Part of a small language model's weights.
Architecture: LayerNorm before each block, learned positions, biases, tied embeddings, normalized queries and keys.
Each number is 200 + 30 x the weight over its row's rms, rounded and kept within 0 to 999. Layers, rows and columns count from 0. The size before them is the row's rms in percent of the matrix's.

# layer 17 MLP down (transposed), 1024x256, rms 0.096, rows 691-745, columns 0-63
095,228,235,212,192,181,145,203,237,185,193,230,174,190,176,208,162,267,147,212,178,195,248,165,208,154,236,235,201,190,245,219,205,152,190,192,178,175,167,206,127,158,167,203,227,180,159,175,191,242,195,217,210,235,170,185,148,200,184,198,228,226,163,169,192
082,223,215,175,180,186,175,226,190,200,204,188,258,217,180,173,175,176,217,269,234,160,231,187,206,194,180,217,221,178,225,208,177,198,174,185,208,203,286,179,198,207,207,232,177,215,209,185,168,240,197,206,248,263,187,188,227,200,213,203,200,184,199,189,170
102,158,212,238,211,233,233,192,215,229,179,222,186,222,242,156,234,235,128,171,212,201,183,161,133,167,199,186,216,179,176,200,175,206,224,196,169,225,213,197,170,201,216,245,261,197,209,147,217,186,202,192,228,225,215,162,182,140,231,172,180,121,207,219,234
093,176,155,198,239,210,187,188,177,195,190,199,152,163,213,216,188,244,210,164,181,204,180,165,174,179,248,230,223,162,223,184,203,181,211,156,146,245,202,181,175,181,212,175,261,211,176,242,163,155,221,146,228,208,192,171,216,171,182,221,198,158,154,246,213
099,194,222,159,248,194,245,181,257,223,176,196,224,183,233,191,129,270,172,212,157,208,151,163,181,217,173,245,248,226,226,197,208,256,196,191,266,208,185,174,188,205,186,210,211,231,197,171,197,202,191,220,177,178,194,217,212,217,249,219,188,214,212,174,252
105,181,186,247,195,231,207,190,211,214,198,233,171,198,239,230,231,218,177,178,234,214,214,221,223,169,201,217,168,152,115,221,204,175,238,206,195,85,231,145,147,193,183,211,204,224,215,265,202,188,133,169,169,170,194,156,193,253,181,236,233,252,148,183,170
103,198,202,161,165,202,185,221,200,167,226,225,233,179,200,210,210,168,240,153,183,220,241,215,187,158,191,211,224,213,196,228,187,207,216,237,204,192,218,219,231,171,186,247,163,197,189,160,238,192,173,167,225,226,175,212,176,265,222,157,220,152,241,242,202
100,211,161,186,196,235,140,216,191,200,220,167,168,179,214,202,215,208,218,169,237,232,225,233,235,200,220,204,200,236,201,196,204,177,201,203,215,162,191,166,190,258,196,226,195,177,202,145,199,216,268,251,162,144,187,209,254,204,221,169,203,189,214,229,199
094,225,159,191,222,247,219,247,177,219,205,170,156,216,188,172,197,176,178,279,186,203,237,222,212,182,189,218,226,188,246,195,191,206,191,265,242,283,260,194,175,232,188,148,191,176,222,168,240,213,188,273,239,185,218,198,182,167,144,221,176,192,189,261,173
102,200,187,209,245,229,251,157,186,168,172,215,189,220,165,218,224,234,222,206,185,175,168,166,264,183,243,204,187,237,233,227,259,194,160,205,256,163,207,129,192,227,207,193,211,206,258,209,170,150,227,213,257,198,204,189,175,223,221,170,189,218,212,254,184
099,181,202,234,131,185,161,193,260,175,177,193,182,215,225,198,159,152,211,167,195,208,222,231,153,222,184,137,212,157,216,187,163,185,137,218,212,165,184,191,234,221,193,250,205,197,195,166,212,210,231,191,163,216,225,163,193,202,219,190,214,193,169,132,184
095,185,160,225,196,222,200,187,164,166,216,194,159,184,219,195,208,184,212,195,212,215,194,186,187,209,229,232,180,195,215,263,258,160,228,182,249,184,210,173,221,141,162,209,182,150,177,261,192,188,161,223,177,205,215,182,207,191,169,253,172,232,160,217,204
106,215,207,168,169,196,201,256,132,223,213,164,217,239,202,196,195,191,233,226,187,162,194,211,210,229,224,179,214,254,216,190,187,226,216,189,163,201,158,146,187,199,164,197,251,183,150,241,174,189,171,235,201,162,208,247,219,203,144,193,200,201,173,152,189
101,219,155,193,241,229,224,181,151,208,210,157,247,203,220,235,173,161,233,176,185,225,166,232,257,188,166,252,257,175,238,229,185,218,166,193,172,209,172,207,217,211,265,238,205,267,233,260,181,199,253,174,202,140,161,164,193,198,173,213,222,174,227,258,216
101,211,196,193,200,210,193,188,229,175,232,225,207,163,206,154,186,212,199,246,215,192,210,170,202,258,187,215,204,198,196,228,207,196,183,242,163,204,209,222,179,221,202,239,223,211,165,165,250,226,238,145,141,225,208,171,131,208,177,239,173,183,244,222,215
099,198,207,220,215,241,173,202,234,233,190,181,196,223,225,212,152,225,170,183,208,194,254,192,235,171,199,156,185,164,160,218,190,271,193,251,192,187,233,248,211,200,214,167,208,180,189,202,215,208,149,188,173,203,181,190,165,237,184,245,171,182,170,210,122
102,221,162,225,162,147,181,191,169,183,185,169,239,220,161,176,205,260,221,240,185,199,126,184,182,189,164,196,201,221,200,213,196,160,229,208,224,195,192,191,192,180,224,220,187,186,207,245,210,239,219,150,139,113,197,172,187,227,166,165,214,237,215,251,254
102,190,210,265,152,214,232,199,180,219,206,206,194,215,205,183,178,221,213,216,210,151,232,236,150,226,174,211,199,240,246,193,192,205,225,121,208,253,204,228,179,185,235,166,186,216,241,270,162,189,237,143,206,233,224,173,225,191,261,198,220,197,273,150,197
103,192,223,193,191,120,180,153,194,181,236,212,202,188,148,252,140,164,212,169,209,205,268,205,165,181,166,223,205,254,160,228,193,244,201,213,187,220,179,198,145,184,173,200,221,227,215,208,237,168,206,170,182,212,202,180,222,204,197,211,249,136,229,199,127
102,190,188,163,208,176,254,214,227,128,191,200,243,143,186,229,154,171,175,210,180,187,204,230,179,216,151,180,200,170,180,204,180,178,208,199,179,234,200,217,200,202,204,150,224,230,254,226,193,163,216,181,182,153,188,235,207,140,144,158,208,155,217,189,159
101,189,185,157,258,174,210,197,199,239,147,207,217,186,193,235,185,273,253,204,220,206,244,182,226,195,224,210,185,215,140,195,216,246,185,200,229,185,225,201,153,165,210,223,225,234,209,182,220,171,242,241,212,180,133,147,197,94,219,209,210,148,157,232,189
106,204,194,204,210,198,176,243,254,207,208,232,242,259,147,202,213,203,166,166,217,231,200,166,188,223,194,238,204,173,159,165,167,243,205,216,193,180,218,245,174,215,236,194,223,225,162,253,216,204,214,220,206,212,205,263,215,241,158,200,213,145,231,234,205
097,185,242,215,195,260,163,171,244,229,250,239,181,191,161,150,217,210,149,152,215,251,163,177,234,184,214,166,201,205,212,195,211,219,161,219,221,210,189,158,181,215,201,210,211,232,202,172,215,145,168,243,230,174,204,167,198,220,192,236,197,239,215,230,247
097,262,199,207,191,234,157,194,242,211,185,214,208,185,206,201,207,236,192,193,195,199,185,193,166,203,187,216,236,198,187,224,208,208,131,211,209,149,193,190,207,185,240,217,189,266,190,238,147,203,215,196,203,207,257,224,188,191,233,207,175,142,215,190,251
102,227,194,213,159,231,178,199,215,206,196,188,201,278,186,227,180,259,191,163,209,183,197,246,191,230,151,166,172,192,206,131,188,203,164,235,247,207,224,233,227,199,223,208,214,228,162,231,156,171,205,169,174,186,188,189,228,162,169,134,244,202,194,237,187
102,244,164,206,222,141,194,215,195,171,196,194,160,202,123,208,175,197,165,165,218,209,234,241,164,189,211,181,197,228,177,240,192,187,256,192,199,231,193,176,197,174,202,204,170,200,223,197,252,252,163,233,221,189,236,232,243,223,205,168,159,219,218,222,206
106,155,220,226,217,190,218,181,261,178,173,163,191,145,158,217,140,193,230,179,192,206,182,172,190,231,238,164,181,197,241,241,202,212,163,167,198,168,246,162,159,207,263,184,144,206,186,167,216,205,205,206,199,189,200,187,171,229,184,160,265,199,147,210,238
094,242,187,180,149,255,234,188,194,189,153,185,173,230,173,141,230,221,154,179,192,228,153,173,139,227,217,169,231,218,240,189,232,197,203,229,150,265,204,226,187,211,142,177,230,226,240,177,224,179,146,135,194,196,231,184,185,179,176,223,134,196,190,223,216
098,229,154,164,215,174,234,230,165,189,225,186,175,219,171,161,190,160,232,217,188,188,133,174,206,175,207,175,229,189,180,156,215,203,230,196,203,178,260,222,234,185,191,214,220,222,177,205,206,215,283,195,210,182,194,248,198,247,162,158,188,267,213,175,168
096,221,198,234,203,255,195,193,172,213,194,185,224,162,213,183,206,212,249,235,258,188,225,199,227,226,198,195,199,179,171,217,196,217,215,221,222,224,224,192,160,210,245,287,189,127,219,226,254,175,184,179,165,212,180,186,195,166,201,163,214,191,180,204,174
100,168,227,182,202,186,190,191,229,200,215,172,187,240,223,193,213,226,200,189,173,218,204,181,217,224,227,172,239,195,201,214,205,195,195,215,179,155,207,198,175,249,167,176,189,190,192,208,195,225,214,252,200,181,240,115,142,151,233,188,158,216,173,190,212
105,163,223,271,232,189,210,163,170,189,209,210,164,144,191,195,157,222,194,174,214,176,210,233,191,242,214,230,154,174,217,218,202,139,176,230,144,126,254,205,200,223,235,201,152,189,177,225,218,163,239,208,151,155,192,205,139,215,219,175,188,199,169,224,188
099,186,179,139,196,183,190,141,223,181,149,198,209,203,207,218,245,174,191,119,215,148,192,198,212,142,171,237,135,193,171,224,258,201,173,277,156,172,184,174,166,240,235,242,218,190,208,212,202,187,195,263,115,213,220,212,253,177,240,198,144,179,203,218,219
104,226,185,164,223,210,160,176,157,204,208,230,195,194,186,220,243,186,164,189,195,163,164,142,209,220,203,246,223,247,255,201,211,173,168,232,188,148,240,167,174,139,160,207,212,193,172,185,202,177,208,200,220,237,193,225,226,200,159,157,162,161,226,222,216
102,219,188,191,176,210,227,199,140,217,197,185,210,178,181,192,169,160,208,200,208,272,178,155,220,224,176,191,202,192,269,172,166,226,166,183,193,173,200,196,182,179,217,214,231,227,219,185,218,208,207,155,264,169,247,165,222,225,160,202,235,180,200,184,208
102,201,171,196,184,209,221,175,243,216,195,196,211,225,182,145,239,222,227,200,246,187,238,156,241,147,236,210,191,211,212,210,192,157,153,138,183,189,206,231,215,146,260,185,217,197,130,206,204,195,237,159,165,200,183,210,183,183,201,175,189,265,252,207,221
094,256,193,232,186,248,228,196,173,233,174,182,212,166,208,227,223,207,244,167,187,202,184,186,203,221,223,164,178,174,220,226,186,227,228,254,201,287,182,173,228,185,160,163,134,169,187,215,210,193,268,182,209,137,210,192,143,196,235,201,221,178,191,224,259
097,178,186,220,213,222,219,199,203,193,186,204,166,184,209,176,206,134,110,222,219,222,198,226,253,228,221,186,168,211,252,207,227,218,191,163,165,227,175,226,211,145,172,234,212,202,171,243,135,288,221,234,181,212,177,224,184,200,194,229,227,150,198,223,200
100,213,207,175,200,151,213,163,235,193,197,154,186,184,187,250,185,220,200,187,170,187,244,230,199,174,198,166,176,197,213,152,179,161,185,180,236,173,255,205,166,228,202,197,199,133,215,236,174,263,251,218,180,190,217,197,219,208,166,202,111,238,230,257,180
098,139,165,185,178,219,172,204,211,213,264,198,239,212,195,203,241,206,234,184,262,184,260,187,222,240,184,173,210,205,226,193,183,188,209,222,188,291,196,235,187,221,204,215,191,268,156,185,224,236,205,204,182,223,192,155,234,172,244,227,139,203,204,192,213
101,177,188,218,185,184,219,155,160,189,207,204,195,198,145,196,210,236,286,202,231,183,225,191,191,211,208,183,192,219,224,171,148,185,192,210,232,223,208,193,201,182,177,228,229,205,213,218,172,219,217,194,216,207,197,166,161,182,229,209,230,207,188,216,175
097,227,200,246,187,158,170,181,109,185,249,201,229,214,234,214,178,186,198,181,182,224,196,186,166,207,173,202,166,216,194,200,214,206,169,150,282,184,161,172,209,183,177,238,197,225,208,210,209,182,185,240,222,197,177,185,174,232,177,201,148,226,176,241,213
104,135,221,198,152,249,181,205,176,247,234,167,170,201,181,223,222,204,240,240,181,182,192,201,206,186,179,274,269,169,188,136,189,235,199,209,233,162,272,212,217,232,183,188,246,219,243,178,182,250,182,172,204,236,177,222,191,198,196,185,225,190,153,189,248
102,153,190,207,157,223,216,151,181,210,206,204,241,253,206,226,225,189,195,260,223,251,262,208,210,222,227,254,194,200,194,204,192,196,223,148,201,146,197,233,168,194,156,268,189,183,214,223,217,197,181,197,225,204,185,185,185,187,229,219,178,155,162,167,177
101,227,165,196,176,205,241,229,156,180,228,222,140,153,170,215,194,200,183,228,176,164,176,237,214,192,223,147,168,168,174,212,167,153,241,213,226,153,249,223,168,299,217,195,143,268,236,193,297,183,206,160,161,203,243,299,207,174,229,272,183,173,213,225,288
104,159,174,216,141,168,143,211,122,188,216,226,229,256,169,194,177,160,244,219,181,221,210,209,211,140,187,218,177,147,200,176,170,248,167,178,213,145,156,203,197,173,209,221,218,175,204,211,218,199,190,201,192,230,211,201,167,250,216,222,223,183,182,181,199
100,226,149,193,152,201,228,214,184,181,202,217,269,189,223,183,177,184,286,200,247,241,183,198,206,187,208,200,217,170,248,213,203,261,180,233,186,200,276,207,203,195,202,165,181,178,234,181,186,165,164,183,173,174,154,155,189,186,228,181,156,207,224,212,191
099,217,223,288,204,208,177,191,144,193,229,197,174,231,193,214,227,191,210,223,174,175,197,233,157,262,194,185,195,198,229,206,212,188,147,196,202,177,212,227,183,203,213,273,218,158,214,120,230,193,139,191,192,195,221,221,155,197,213,202,231,213,241,179,187
098,196,198,229,173,193,185,197,203,220,209,184,221,261,216,196,188,184,226,240,225,231,201,139,226,172,178,231,180,197,221,199,177,195,252,205,184,166,217,233,109,209,200,229,175,195,167,222,166,165,200,175,210,201,160,177,234,185,255,181,238,235,180,241,250
102,263,230,202,219,140,230,210,209,230,207,121,211,185,210,171,185,205,158,190,183,192,224,191,237,257,219,143,213,184,209,210,176,208,149,230,212,226,162,228,204,215,208,240,215,221,154,230,194,182,184,201,171,193,180,164,234,175,222,197,199,244,194,237,193
098,193,195,189,178,277,126,221,196,225,179,162,207,234,210,173,184,203,206,216,210,176,192,181,227,142,282,250,164,216,165,148,174,196,150,210,216,147,209,208,192,179,180,202,252,205,203,149,196,159,199,192,196,209,170,233,217,227,173,236,232,243,229,198,176
102,248,200,187,228,193,226,242,207,207,187,230,224,228,184,149,298,167,194,198,208,201,141,216,174,232,174,211,158,178,184,199,160,224,201,245,200,152,162,224,204,187,206,260,211,199,141,143,214,173,191,164,181,174,181,213,195,169,175,200,224,265,207,154,162
103,180,216,231,217,217,167,190,176,203,226,213,184,162,201,195,239,229,193,209,198,222,192,219,188,144,217,191,262,191,225,166,202,152,194,197,232,235,181,263,216,138,163,239,115,161,172,250,228,222,177,191,175,203,224,161,155,182,207,155,195,200,220,250,205
102,222,196,182,236,152,210,221,187,206,191,204,235,189,226,168,232,176,233,228,196,231,190,242,221,208,187,280,232,166,173,210,265,222,175,198,175,229,180,208,215,225,211,144,175,193,184,188,221,212,181,208,205,172,196,219,214,199,206,220,203,209,206,133,210
104,264,161,196,182,179,211,247,219,179,194,190,190,148,266,223,219,169,133,181,182,229,169,173,186,236,200,208,220,192,200,203,224,202,279,162,230,230,228,213,160,185,225,252,173,161,226,158,168,211,201,252,188,180,218,223,178,212,201,196,225,204,213,171,229
# layer 17 MLP up, 1024x256, rms 0.189, rows 692-745, columns 0-63
082,236,149,208,189,165,190,167,256,180,230,185,229,237,184,103,224,211,247,252,169,154,236,154,212,241,202,188,221,204,224,221,233,170,185,189,242,197,211,238,155,228,213,185,141,182,184,149,200,200,247,207,161,169,248,211,192,221,199,236,176,241,227,205,249
104,208,183,180,231,209,161,190,201,214,193,215,247,135,248,172,226,259,170,251,206,197,194,208,232,214,217,245,240,185,247,211,216,197,213,227,181,214,145,198,235,126,160,158,172,194,189,140,164,224,171,208,180,188,161,151,208,230,181,203,185,208,242,186,230
099,197,220,244,204,218,238,173,236,178,219,205,198,217,182,173,197,198,213,191,121,260,228,196,173,251,184,227,172,189,210,152,180,198,230,236,193,194,182,193,131,121,195,245,179,217,198,229,183,214,138,230,216,205,209,230,198,225,132,228,199,199,208,188,131
102,194,136,185,233,231,239,171,141,227,195,201,207,182,207,274,219,216,174,238,190,237,205,202,203,208,202,208,144,178,267,180,240,212,176,178,150,233,179,207,205,216,179,190,185,257,171,168,205,245,186,159,184,209,190,153,212,204,224,205,192,236,239,194,219
108,195,172,174,239,189,161,183,166,205,208,202,224,189,166,250,176,169,172,184,221,217,204,222,199,136,179,188,165,158,139,226,151,244,157,194,233,237,198,198,212,200,233,249,194,260,178,258,222,243,210,232,130,209,207,189,254,213,203,164,156,202,192,224,234
103,193,252,153,279,168,229,211,108,226,268,178,211,215,209,210,214,207,228,146,187,221,203,166,183,186,228,179,188,213,212,228,161,197,183,207,195,178,228,210,215,217,192,172,197,197,208,173,214,206,193,223,202,204,199,188,216,202,206,211,146,212,157,171,181
099,207,188,182,264,175,212,195,229,229,174,243,191,165,160,190,196,188,196,159,196,160,222,185,159,194,173,226,221,167,174,327,223,190,177,160,211,258,166,226,207,135,252,189,213,221,167,229,216,200,200,209,208,243,201,203,173,180,174,251,234,186,237,209,211
088,233,183,166,222,191,147,189,211,160,175,248,241,207,195,228,224,189,193,240,236,251,192,148,219,201,250,262,180,183,257,189,155,147,168,172,157,269,233,211,233,220,157,179,285,181,205,187,216,189,156,151,173,185,187,170,198,239,217,166,226,180,175,254,188
096,222,217,194,237,212,183,209,155,225,200,151,221,198,234,238,184,186,226,124,232,203,209,179,154,199,271,176,194,158,208,204,192,199,178,196,229,191,266,216,230,162,227,204,214,175,176,209,175,183,191,223,173,214,179,197,212,194,211,235,178,217,209,136,203
102,221,180,173,174,192,239,180,204,124,186,178,234,236,181,187,237,258,177,198,188,204,201,193,171,225,200,177,225,208,202,176,198,191,210,233,246,178,190,230,188,198,201,233,180,195,159,265,162,226,210,236,211,135,251,189,214,163,175,227,186,208,221,161,229
096,221,217,192,246,216,210,179,310,198,236,243,211,228,234,187,163,184,173,175,144,217,185,224,222,188,174,140,223,147,218,204,242,187,188,143,165,225,186,183,252,196,209,196,204,192,150,188,146,209,235,194,198,194,208,226,252,248,234,236,214,175,177,153,157
110,246,227,148,200,164,163,191,195,196,215,204,263,202,202,207,268,208,134,207,229,230,184,195,192,185,228,205,204,253,187,186,235,205,150,198,172,243,189,192,178,189,235,221,189,196,235,221,135,151,161,219,168,181,200,165,260,243,259,227,201,219,221,178,197
101,221,196,181,167,211,212,245,227,165,200,236,131,196,261,219,232,186,184,217,179,225,207,174,254,222,244,214,231,191,176,242,227,233,245,174,249,157,152,195,197,199,188,170,230,133,169,182,194,221,185,225,120,236,206,202,184,235,212,193,188,153,225,211,126
101,256,133,212,256,200,205,175,174,151,194,205,224,195,180,258,182,191,230,193,278,213,254,156,156,137,193,228,137,224,175,145,207,183,164,191,168,218,162,175,209,214,251,198,195,196,239,139,213,158,233,187,240,213,194,207,190,250,230,208,141,195,208,206,130
098,137,140,230,196,219,168,181,159,217,284,217,196,194,193,187,194,247,207,232,136,210,194,218,197,222,168,221,157,212,200,168,181,219,205,198,242,179,228,202,218,173,236,237,237,193,223,248,223,181,118,160,212,262,198,186,190,220,170,209,192,214,211,188,195
102,193,154,229,170,186,163,226,230,221,247,201,219,159,195,204,210,147,221,186,212,183,262,148,207,260,207,201,193,141,233,177,205,177,165,269,172,206,243,183,233,221,166,216,186,166,168,225,196,232,233,193,188,195,181,165,187,212,185,181,228,138,202,246,213
100,165,250,131,183,214,191,229,198,203,235,169,244,244,174,207,221,214,191,201,232,189,141,201,239,155,193,178,191,177,195,188,233,267,208,213,182,234,178,219,160,131,223,231,216,263,130,216,186,233,157,203,190,215,181,155,175,186,210,180,257,202,217,222,274
107,231,191,236,220,206,229,182,173,200,190,202,240,207,183,263,231,201,204,149,164,248,179,101,196,213,213,148,158,197,176,228,218,204,138,208,167,192,205,215,98,209,178,182,186,206,200,198,244,246,185,169,178,205,170,280,221,225,232,195,182,212,193,266,225
099,167,168,199,202,230,161,225,208,174,234,157,205,183,165,212,143,182,207,207,170,238,171,242,169,189,190,237,165,197,231,178,189,203,220,202,169,194,233,265,217,216,224,200,125,192,215,203,174,241,240,205,215,241,175,178,180,186,152,214,203,201,222,242,151
097,241,221,142,192,174,227,231,169,199,239,176,191,245,205,218,183,181,206,169,211,229,228,128,201,175,267,193,220,211,242,183,179,185,223,192,170,167,243,178,170,203,146,213,198,189,182,165,193,243,179,209,186,183,168,207,209,187,270,220,198,188,172,141,193
106,195,159,175,157,142,203,234,231,166,216,270,157,175,208,158,222,184,183,201,218,224,223,198,188,197,202,208,246,200,238,234,177,242,188,196,214,211,186,227,175,177,206,204,217,204,239,142,195,171,187,197,222,219,233,263,227,239,241,186,157,219,244,208,188
093,253,147,189,227,207,214,236,211,221,226,192,199,151,180,218,238,152,181,198,277,202,197,187,177,197,175,247,185,183,236,168,196,204,162,224,201,213,240,184,215,179,144,197,218,154,228,173,192,239,222,197,169,250,130,268,179,211,145,220,201,180,211,224,218
106,192,195,167,174,192,165,247,224,129,148,167,189,203,189,211,253,216,219,172,178,179,167,207,161,191,155,220,201,217,164,183,202,222,174,206,210,183,179,178,183,230,210,196,208,243,187,229,190,195,225,209,261,200,234,203,198,202,166,192,139,194,200,232,207
103,195,137,169,190,178,205,232,170,203,190,176,207,181,184,232,183,214,159,169,183,189,193,177,208,214,193,214,143,180,181,269,194,222,162,218,180,196,159,220,201,174,213,175,202,221,162,194,204,219,178,245,226,279,193,238,213,218,124,239,200,158,194,185,181
106,176,159,192,243,154,245,188,190,198,235,191,225,152,220,191,241,208,189,233,231,228,221,147,152,197,212,244,258,186,194,180,166,218,181,212,224,209,243,178,233,170,160,221,183,183,208,185,203,155,250,185,201,156,155,240,190,218,177,212,184,207,219,197,238
104,228,236,171,196,221,220,179,191,179,206,194,202,199,234,234,214,180,216,218,192,202,197,162,147,207,237,215,215,193,235,221,175,203,172,211,176,226,150,185,182,218,176,183,241,178,197,206,273,141,217,194,238,164,163,208,206,206,189,193,209,178,216,225,176
098,204,188,140,132,161,187,172,210,197,217,290,185,273,260,206,226,202,167,215,194,215,209,256,203,232,182,221,223,183,166,216,206,201,264,221,244,217,246,193,206,248,176,193,203,218,229,187,242,205,223,226,146,211,216,149,206,192,264,219,235,142,246,193,177
099,219,221,208,245,196,138,162,226,228,234,196,221,210,207,252,169,148,137,231,216,204,169,248,227,171,213,191,197,194,216,250,182,187,160,213,205,187,191,222,219,204,180,203,183,211,272,220,208,163,184,157,133,141,185,192,221,242,140,241,190,207,192,200,196
092,215,182,190,244,204,202,188,200,222,201,192,213,168,218,235,192,226,166,208,145,196,171,236,207,184,163,273,185,157,258,177,201,199,184,191,205,202,189,179,230,193,196,220,167,189,181,239,153,203,182,177,149,184,176,253,231,195,192,207,234,109,243,172,207
098,181,212,234,160,179,141,148,210,153,192,220,211,255,150,121,222,184,219,250,194,218,197,222,221,199,156,157,232,189,177,166,186,249,173,208,178,179,224,199,293,206,195,180,238,213,168,181,231,180,221,178,242,263,189,181,197,159,240,199,203,179,184,253,192
107,153,167,229,269,158,185,228,228,193,195,210,220,182,233,205,231,190,187,182,202,187,154,171,198,269,205,194,181,166,192,201,179,196,194,246,216,147,212,271,246,215,234,243,231,215,211,155,165,201,229,211,152,184,184,245,206,228,223,189,196,308,223,229,161
099,168,194,205,186,234,220,166,207,209,250,176,213,210,194,147,216,183,184,191,164,198,204,216,204,163,209,191,217,208,247,154,165,188,168,218,227,217,183,199,215,180,243,161,251,186,221,139,215,164,173,197,187,172,165,209,220,191,203,217,194,239,179,223,212
101,207,160,205,218,180,145,211,211,214,234,213,213,212,171,262,222,214,217,173,163,215,167,255,226,218,169,202,180,212,219,209,205,217,202,148,179,171,141,224,196,231,195,234,170,209,201,219,210,212,140,129,227,210,195,202,159,196,189,245,199,156,143,212,214
103,266,189,165,181,205,291,223,204,175,195,150,201,186,189,232,187,168,168,191,217,165,215,178,242,221,163,211,208,211,180,179,229,205,187,255,190,170,210,182,240,218,136,224,245,183,203,230,261,150,270,184,257,198,241,260,232,223,179,201,225,265,152,232,164
103,146,223,209,125,192,283,197,187,177,221,205,173,185,212,225,212,155,155,268,222,211,210,177,164,197,226,210,204,209,204,220,222,189,208,186,256,203,259,212,249,246,179,184,177,201,216,230,221,123,227,236,237,250,239,169,224,200,154,230,204,169,205,243,209
094,213,157,145,224,129,243,216,226,204,216,256,180,184,164,226,179,196,209,193,215,156,205,218,255,211,173,215,158,175,208,167,247,172,203,181,126,263,174,184,225,233,158,184,214,221,215,242,215,163,166,248,174,205,201,191,176,279,216,211,228,209,131,227,188
103,191,212,176,202,205,157,224,151,182,175,200,202,189,161,142,169,197,180,235,228,199,211,241,181,206,121,162,256,194,225,154,176,227,201,222,150,198,183,204,201,163,180,161,223,207,198,199,208,250,191,170,176,200,225,259,189,206,192,184,195,162,226,211,135
107,216,201,197,247,200,226,135,217,182,204,215,149,201,218,222,186,198,203,219,170,162,173,216,184,198,176,228,205,145,245,260,202,207,180,175,161,227,132,161,207,216,215,182,138,185,178,198,179,246,204,175,205,214,229,176,223,185,172,181,254,196,250,231,206
101,232,157,173,197,244,133,176,241,183,169,198,211,209,218,168,230,207,193,187,192,187,163,207,195,149,224,212,195,219,219,219,219,216,229,239,198,212,212,196,157,203,183,205,173,187,236,242,199,174,244,166,193,211,186,153,169,138,182,211,229,191,190,272,199
102,227,150,187,207,191,217,200,192,169,150,188,187,167,176,192,217,248,134,166,160,195,185,226,204,242,185,242,222,212,196,186,205,192,199,222,167,227,229,164,143,166,207,220,215,185,217,192,202,207,190,193,163,189,185,252,215,266,218,158,234,229,178,244,204
104,175,205,210,170,172,229,214,226,172,155,189,174,138,227,250,245,223,146,234,164,158,209,250,176,220,228,207,199,199,197,144,149,226,184,223,183,234,206,226,232,178,202,239,158,134,245,205,216,201,214,251,204,186,208,182,192,243,169,178,181,205,159,204,232
105,178,232,185,158,185,200,212,203,185,218,189,193,214,223,227,186,196,230,139,181,245,186,185,204,255,190,147,258,205,217,189,179,228,168,209,197,169,197,257,198,257,177,185,201,182,199,260,205,161,223,202,184,140,160,235,175,226,181,229,203,234,232,215,198
104,224,171,163,211,197,186,212,189,175,246,212,190,206,216,155,168,192,229,177,217,266,186,129,221,249,225,203,174,170,158,205,155,170,170,244,178,184,184,183,183,142,223,153,225,203,207,219,225,187,234,198,183,177,148,227,164,231,173,206,218,264,133,207,194
104,210,154,180,179,202,263,190,189,179,158,257,192,271,240,288,159,225,200,230,217,198,191,179,244,183,105,177,198,208,222,240,206,250,174,215,206,233,175,202,155,211,226,223,173,151,191,206,185,182,198,161,156,161,197,178,234,238,186,230,219,184,178,203,167
100,215,182,123,215,205,180,192,193,151,189,196,169,188,226,265,206,198,164,208,195,215,275,216,262,225,216,173,219,211,244,226,198,183,177,200,163,171,219,171,211,196,229,176,166,179,169,165,191,218,209,169,209,198,169,233,217,242,192,176,189,212,187,235,303
099,250,202,187,266,226,258,183,185,164,170,207,181,218,171,144,153,157,216,174,225,255,209,218,191,153,205,218,198,231,166,190,170,228,216,138,161,189,199,176,187,185,219,149,236,196,236,219,215,193,147,205,146,244,152,200,220,132,251,178,245,246,190,259,143
101,201,258,218,260,159,147,103,169,209,220,178,203,218,187,253,197,190,195,187,173,176,176,192,172,163,160,169,191,165,202,174,202,228,169,154,242,201,195,195,212,238,191,183,185,169,177,173,169,209,212,215,194,211,191,233,193,197,179,207,246,197,205,201,199
103,209,218,215,224,208,191,217,195,214,234,180,179,294,214,189,215,185,174,211,135,187,159,203,233,170,245,165,187,206,159,159,223,193,206,191,149,217,240,177,171,192,170,168,205,203,212,247,234,163,184,197,223,223,196,216,229,109,192,182,158,252,183,180,204
103,199,197,222,222,248,236,174,222,132,223,261,199,165,206,189,201,204,197,184,187,187,195,139,199,216,177,233,196,193,244,218,169,152,233,241,181,201,180,216,231,240,211,177,192,219,151,217,188,193,260,168,190,216,198,261,185,216,160,207,160,217,236,230,190
103,126,180,170,189,226,253,181,170,199,220,203,173,216,189,159,197,219,184,214,202,189,244,179,212,254,217,226,227,205,216,178,230,246,142,185,116,180,192,211,205,200,173,161,140,255,201,162,181,163,221,159,214,195,203,216,171,180,204,214,206,222,167,213,219
107,208,214,192,142,182,118,162,156,241,202,235,253,173,222,190,175,215,174,200,166,200,195,188,227,230,193,249,274,226,263,157,230,216,171,203,206,235,144,190,173,222,210,209,228,169,195,209,245,184,180,230,211,209,290,216,233,154,159,185,219,227,194,186,200
094,148,201,175,208,245,201,231,172,163,206,218,200,236,134,238,157,257,150,177,209,236,176,241,132,194,209,258,220,209,224,217,187,207,178,163,203,246,201,164,183,171,222,180,241,166,197,223,180,147,134,242,237,172,257,214,197,181,211,253,210,263,243,198,180
101,174,197,194,213,163,189,192,227,240,179,260,207,154,242,213,219,179,241,159,241,176,247,168,177,229,177,215,206,183,158,239,216,230,197,189,162,210,175,253,181,197,189,204,171,198,180,171,239,223,166,260,207,234,218,185,142,174,212,175,179,119,247,230,150
100,199,129,152,227,179,158,206,131,222,220,201,203,187,206,196,236,205,199,193,246,242,224,205,185,231,242,180,193,138,175,188,158,168,181,168,210,199,226,207,107,174,187,253,199,285,194,192,216,233,184,196,216,211,195,187,183,237,169,247,266,262,213,193,185